Weights of a small transformer language model.
Architecture: RMSNorm before each block, rotary positions, untied embeddings, normalized queries and keys.
Training: a variant of SOAP for these matrices, 775M tokens, 2958 steps.
Each number is 128 + 24 x the weight over its row's rms, rounded and kept within 0 to 255. Layers, rows and columns count from 0. Numbers have three digits each. The size before them is the row's rms in percent of the matrix's.

# layer 10 MLP gate, 704x256, rms 0.0893, rows 365-398, columns 0-63
098:092115156102160128158087068135145167172155145113144106166132082134163116144122130132106151092098092073112123129176138131168147125114124118092141133103139150134101131116170102156124167130110136
101:176122112124153159127135140144138107132095148089136125096106078108103136123130102101122137101123127120142148118139075177113143124084093098148113150084161116124113168132144164145124138154121109
105:117070111151100113160085141103150136113141131113104132168124076156115082132144153092107155119124142137136112142127174124105107072132134115078109142131156170139111137100115163102124166148136145
105:120121116128115144139089133117124147148106122140095106141122119123129089086126118147186144096142198094170140128133118135103144101105128125140132110133129126120138147088116153188153161141125108
099:131108161111128116124159117101130175104155180124134128144146157092099106092106157126141104155079145133106109120112136102114109107123103148120084099134138165144100111184198131125131105091159107
098:165136092118169150091111084120106148067100129147089129115148151169140109093159116176137097132141104158113183110168091144144149124104110146135121154116120121137140135138130133123102100153121110
098:136109136161149134106139114102109108127106139135118103139171142147144143132086129145117133163160174098162106099126144147143133135162069081135106135124142181133165151126156140138107143117162133
098:143120088134165097129103084151111109140146179107119089093056112155150131115085149110148151109100086092145134141109129101141134129131125151148102123109106114086108141157131110117126136162144135
096:126146131136094132109126129119122134109123157100162097105127122128119122124130109082164136120132155113118087151107124136121155111124123138118143133121137112122131155157120130094120158098129160
097:149153187106135115125178159114131094154128170095113086151107111199172128147069099109116105168112144139127127178093102205154143118127103119134117105125110142122128130159143134121114173142143146
097:153161150125170103112099111138081137134139139144137112090094135100134111106120124105129118101094144142086123114110158147130107116150100128089137113096145138140110101123115117140150139182166149
101:076143105113178145121116138096146135132144137089142121128123137153158136141090146118120099130114111119129151115124141095127096137171126145108110115129132092150114115126112142151117174134111144
104:137134130121175076130125110087161104162101139132142135131129110118101151154144138160090114113106140102161151137144114147104127102140135163147132152089164145110093125103149144142117149169126156
091:113146110156097103115132117145138108122127164136115112124132090166179139112085131150158149174149094130143112110155132170110126163148057137160108154151130118117113135092160119122095128162129122
106:145148092155101158141095133127127116172129150134099110135107116141139166123134138132140142107167154082144138082125176178083120113106056090203124173172133090081106121158140176113126129134128187
111:106128109154140148100118093119134117128120121139083084126125133120146115167076106070169138147095143099141148147132163136134141096113095092180112140149168141131128096121115158163125138133093166
098:099164140136092128102095111120113138139114117133135161140093097103133147143123110145147133120109133146115172181108134116093092141110096090135135139139112097135130107125103130121131134116125104
103:130147125114127120084134149121148150150133148122123159108174159142106132110110109176172170119090143061140113177103132128139128161159151108127104099085101130125120165090132174118145131143144102
104:120137116131137155158109189131137094133092111123123139121130117129124119128174106107151114083150190170114101134143100140146153121068134169128159143144143137164128103160099166125120142169120111
103:151175155105143154162096150145147134184160097109141153108149103162139130131149103130151116166097094105125170122095169088114120112136138146115140114120139123138109136123140122147133152179152137
098:124132111118062102151131126133126088144106140079084117092120124149161120142134143147132150133126160116144144127103106115128130172143101141118146113152122102119134148134149144159117127117111141
101:105133121124131104120094105145164198119145133123115128114131102102105172127124119116075161118153099158137114146119153110145129197125085117127173116139159136115121098117118135122131167116139088
110:143144160171125105092131140163109109128144131131173176101162171134140109107120101143077145139148104121113131145147127116135137105114138116155100133120114122188122144164142104100128125139116142
109:201122075102142104155151164104091068146156129125134125102122140146128133132073109124129101120130126141164156147160134152109154118164150124107110109174138117103146132095117131097102111134093107
105:130102111204151120139107136154091123113129105070132121140157129109122118129118109136122115123113125064152142096138079157139131119188135113134151111172159134160130138170124109110134103159142145
107:154188129128150135121115110133139071141156139119127094105092120133098165104154137131109096131141145140111095141127131128106115124112118108103130120133149095105126138150145184174115137114129149
101:156140135098153117103127160101113122140165112163126133151124133146115176082117136076125130109108134111143158120120122064135130145134111155120166151129131132134173150166126140124094095146138113
107:097087126141081114142136170110153131080139107129112093130134171122124079131135155104159147105136194136165110127092138133125153098142106118143123113139122127147116169123136123122095139177118158
101:135112138151125113114121143115139116151147170097151123151103116146099154138095139116120166168151086132114122109183132144133147139185144104172087143138102122185111143131134157145160087170146159
104:151106093097148129147148103178169140087122139126140120176136150149119155128104127145139099122115138139108133061089153136147172169097135122152137078115126179061102151132109142151165107144159157
100:122147116120164134106113153113150128134109146138107140127135159134149136108149107133147122196142145128136124155153141100103091159173160138130105110088122100114142102120123148127106149146108068
098:119112095158135130093081131128170155133130098080094066078121139106124091123152127133167143088118128121148170109160125130158153168150112130164137152157099145135147124156126184106133107143147145
090:170115141146142129100101121084128129122105090130185077125094105117145083094124120126088117139164136132089156163145180155127132104167090135120150174094125102131066131144117115159109139148088118
101:162117117122122092156114109130120097132119180160053121111154142119177125093067122165123122083142126141134158153137153105147147116151086142131135143152185165141109097112147147120141104129159107
# layer 10 MLP up, 704x256, rms 0.095, rows 365-397, columns 0-63
103:123143127135149175115080088159116160127163115086137118149128088126151122084095108137127158119133153098110156174170155156137143144143111133087131117136136117102120143163149148091152120158141151
113:118107146143110165115119158079151106117153143136117150178119119112148103071148160136126142103184135110141162163134122121133138146171157112127103126146099103129120136152144151113135092125100122
113:100117137139121134076126173122140124138123165134097094083136169067099145106140112165108098169145118147126171082151124160180147144156119143129144083121123093146179111122151091112156127121149102
111:118093113118140125144122142161101099095145169136136099124143160124119143127100108137111160149157125120132151098118121148135123112182153079098070140132155142105117169161087103082127159139100124
091:115107086151141107159146097104118075132148106149113122140129093100140110099134112125107131167146121139143100149121155107143133161116096130158151136082127093173133175142113112108127130093113112
096:142122121119097138157127151118145161170119155148141107078124160100106111112140145143158113107105133123130142145038145126104127102124129101130175158152138095107091132118157139138121140114126135
099:137152166189132159098143127145141126079144120166154145114131105111119129094097113124151142142117130183120150128129135140115119112097151133112155074161148131141109137125113115130172125138137127
103:113160134152151136117156124130106163091120140157106104114097142138141124142131103107180156114099117112099149097138113168120151077095113109146130122116145133137160148083136172123066137121075108
097:169150139143154156135107121121116107159111141131148107156123124131097122135127108127140130145130094164087096134121143082115141113077132131161132128141133184110126122122152146120102144161111145
097:127121121103127134110157098210106151159066084141110122132096128187122111093156140152142093136114119133139136128130121150150137144105118157175127138108137139151101125157127186047148141170144084
107:146111131126121098143130142132107144133120141143138101101141123136164151095130160128157152082105173137140165145125133109163128101174148102124111094127108114114170155147099114148090100136166102
102:122138130139163095163125113060114118149151106093153106147121143163159137110134134117160126110155152141160111169141111141146110215117123170172117076160131123104121140115167119114115134151126113
107:149129152138125083116143124123123079138074115138090163135142095128121128126160081130137113122172140128153159113147128189108137110142130137153142106160154124145121089160096143127134113115124154
089:092087117076166129133166137130134143126072102139128099160132097131089125130117111124103127123086086151107110124114136095119110145109148130149181152151135115111147124140123149090138112132166129
115:183093129139110175156143142088115125148130115126142097157128114117165151136082158118150149124139147160118129127119164117131168103123124080196132160167158088133122148118134121141132134155151142
109:115102126114132115140123129157123130148073125109110114131142095104110125098191146121124060169193108151122068101095087132148146154156138103136118115115128096128158129151146121123164179126125107
090:174146095139159126112160126162166118128135156159134113105084085139103139115136103093106134114097130143096170163093144135149173127121130105115089132099131110096122152165113123164110143137124093
104:143130126136132107180123170142095153157148136131118132148152131100151119117091148152166155106135173110097170118155112117153094111147098154161118116102126126129123170138160119117095074121159119
098:136138166105160133149118107118156150160108126101135116157103156134170186086130137114090090157109134138086125112146108106124173118130087135120170110116116136147094132099095127112101110137179137
097:138144136155162125103109105132141113170121115098201124116111138126147139151140148137127106125121120147112110096144109157109131083126116135141137157120120091105136064179118142132144114121111106
101:121087057133098099126101198105135136193101144149139113151123140124138134129129107140108099134169170124116132131118143186127099112127081105119113173132146114144159149114137102192147108144112091
098:124125110089104148119102141127117083088160117134123102112145167125079106153090159123158121149136116164116108133145168122108199160137172141110124085124174147179113100133110124138160149094135112
105:089124101137145133122147114121151157157111120159108165120101107126094161171117092130109171167149147142129129121123123192114112092128134109130150089117159127117122132128139130137121131100146128
105:161126098096159114157120136149115129141157099087120116138119098172111134132087072192106145094140138114110138152151132128120133096121127133121082094121118125116093114126104173140134143154134133
102:124137111134173140135141106104139126166106104140137080118097157141082136145139143149138136120134153146086121092147138132089141148139104079141162160137185105114130101124124125127099127126116131
113:128099092100190148120147094123114165165104080148130115133095131154166158125134131111121134116119099121133116120183153093113143126076127150132121132112120111154129125095129096107162133116124165
097:125117140115158128150140104050111143129112098163097110167178127163139175135085095124137130107087112136111116105099212124134119121105082107140130130113125113107120125106166110123099113145134160
109:165129105126163102123155127126182141136144125136152158099136165114137082096113093144140113084172120128093114148099152141130157162112112121138103104120138128111154133089182141137113103088107118
099:131133122151139121126124106139132124164114129095132160152129131095136181160143096148098103183133128176144132095099123108121146134102135122126135083125124139156126150134126170132157181133134135
101:147155105118101104174122143088145147119152145137114123097075125103121108126118137131145112114139126122128142139148098116123155121150135116148116132103145128165125134126137128141126135140156113
104:177113147146089128133179118159133106113182146146141135155129122144124145116130084107162152145138112117130109150113110143088158132094120133131133124098097171084151132166141139160124110130155144
110:102145129120115136136151110128063104109132093106106084104128122108137102159135121129140160118120086162170116140123112137126085101155144105094125131148130115117150155154128163144141131116158148
093:116145154118114126130171122134168135122115129141195105120118084093143113114104099122127090128145134163083132147133153124108104146137129145119092110111146157060135092160112162127089097138143109
# layer 10 MLP down (transposed), 704x256, rms 0.0911, rows 365-397, columns 0-63
102:121119145120088133095073140141125089175160151104089119043125133141113159103108084140076079069165101101135151122099117099121135155110109164149117133122125138091143123118144096117185114131120147
103:144138079125103111159132139126158160087140128123127148176131104166105125140132137121102108145109110131131124138147112158092131156112110143117151125113158117126127116157087142085162099184093119
111:108124147072135142118114148131140158099145104112173165135118153101134134168110101140162121116127077179130171126177127154148112150108151124127138126126127078127132151108117141148161100116137107
110:149140166140149201176146145119139129130131128142137099188130149134103102156135145157144138142137133120139152116123097147150166131150156105131112101166113167103144134116086146149124139115117112
098:126178146194117124106088157127109088131122084137106117148149125147116091160081134123116099100168168134133167181132129142142125080148138091160119153126121172085158131070102173135091135105118179
100:129107126151102131154127093116164123120099107116133149052119128159123125118139167086111112116170131132106096130127094101118122110125145164125126151115125172140166118181104139132138131140124148
098:100198123152112114122147106069117179098144117144089150139120103152151065163107118121131138143108085157162130137086146140100138087185161130128158149154139092120113176189113137117104132104138109
106:102144113134140136151117107104101134130116128122118116087157179123116131096090146112146148134107170112127166103182147113121120095126117128112151128132114104140098097093097120124125159123167149
099:076095158168118123133138131094141141116121192140109110169163129148145073142110095114135153162086102123095098142154154130106131147158125108152120137136127153124166131142124139074120162089082156
100:118075143085121152138099148158129133137106174148154130137145138134124146108156102103161139108198144130160170133148087136110089138129166116112132102084134095155128084141106128151102099153114119
112:109128118116129123136141140094152140102170149115176143157130125125132120145153137135160100153120126123131128106116103144133146103124189095150137126107105124122106114118141127138129159124144128
102:109141089148141119086150132154123121172141131082162080148137164143118111103113187103144149154111083135105160139131113148145131134120102114139131158102185118148128103090146108127128099119115148
106:132154104153115070107111132106107123126103143124140129089126149102118110113132120134153083133146140121148152135123159075125122129100140151111146100081147140138127120102136118130119136152115153
096:090122110102145144141117141117145100100142061092111133158113128093117135086122120138134141114175195125177128130130102114154112153126162130158177124119116151142143108126145111162130128102129086
096:117131147163118109114101122095120129107116113140155113177102115143103121097148114124185144122114141127105099143145136117114115119134137123172122121159125148132109143131168094152162106090121076
088:158147127123137132134118143156125127134134147120157157131116140144144093126116097132101156140144109142163136130140156140129122104117156133097145111159123150148131150100149098121131127151162113
093:182160149103113147126118141118113084116118124119116136096111125082136155174149164137130124168131169124135141101169101129130141132079137137101112122129118142154169127072081118165106099127131155
104:124075100161144097122102162147107122160109160157097152180133144143183138124092112108069165106127131113122141095136112193122171124143110129162151166104152140093135122118081109153143093171169170
100:096169136129114174129130152111103173154138138101113149174142087124123089120149108091152146114118115124153128128111137180133086139106133135118168164128143149117169089169123157101183152123124144
099:117142087123153111122113147176137168083076125121108107096105122118173104146086116120138136140137134117157123127131128129134141161125151103120139131118156164130147098156127160123143113123128117
104:160146168102079156127063110135141113148130117074092133112088145153145144181113131145111161161168163144145063113125097120150121126100098130123106139115105131122127146121127147107111097120111105
095:122142130127137103142142093132110137135127146141109158118138122149171128136132105098110148126128153170098151188172158157119140172059133114162100156083103107074121114138143125084125119186135148
110:143095137152130171113097125083130112117165164144157132107127141124138119109130062093149160090072164144099108137138146113112115163136104119149118136141141096139110077136124117111113103137133142
076:179092133133106135148125131138138095133161210120101104115108144131129141136119102117133106078101121120133126143133140131154110079120133146078121122161152128133118121135149123106124156144094093
101:137077133118139113111127148124128104105117091125141156164112146107160171137096107139126144154156130129128116131110144133089151127113130129111124107114111090141051118129121133169133148156069130
103:154124140123152119155143112133093129150135144158134135129123134157133127137101118142127164129121140147115132115136137151118133155087153115156120144130151111129129121127168148159116119125129174
098:124118153107117125147088163120135148128127171099123122070146131133096135125125142126141156101183148133108138130133109124104126109105119137130103138121126105139164074092093128158107135162148154
102:149124119155151117153116130150109168154125097130147151071125147135118169153130123151116116089105141099139094093105119126131145134080146137104169083146160145133117122122126092110128113120113146
103:120112123147118137145139107126122100136147088103109125147124100201129107095131124109135144103100080130126112185146131144081110101071153159191134125154169109113167093131111119141139073157121116
101:099123136178109110101103156153123143115104098157136147117108151117131170099146177114114156173152084122133133151124076114125105139149096121149104155148131138152088138153135120107106116115169128
104:132097105125142125114125129171100103105124082163098164177096122145109109099119153116116110110113129119118127109134075109140133101151137121103115162141137109178140165134136108131138107094134127
092:111128120138163132148123132133138103116102080113153136138107153142112135110125121150122091111109148095141115138115167145141117098102154101131104111120155131135166111134113115144136135121117133
094:122102076186142155105154131166107102111144126169135162198123125107142114136083131138130148089101192138179150135113119137125134136126150116163133141129110136107144095092185153080128106140136132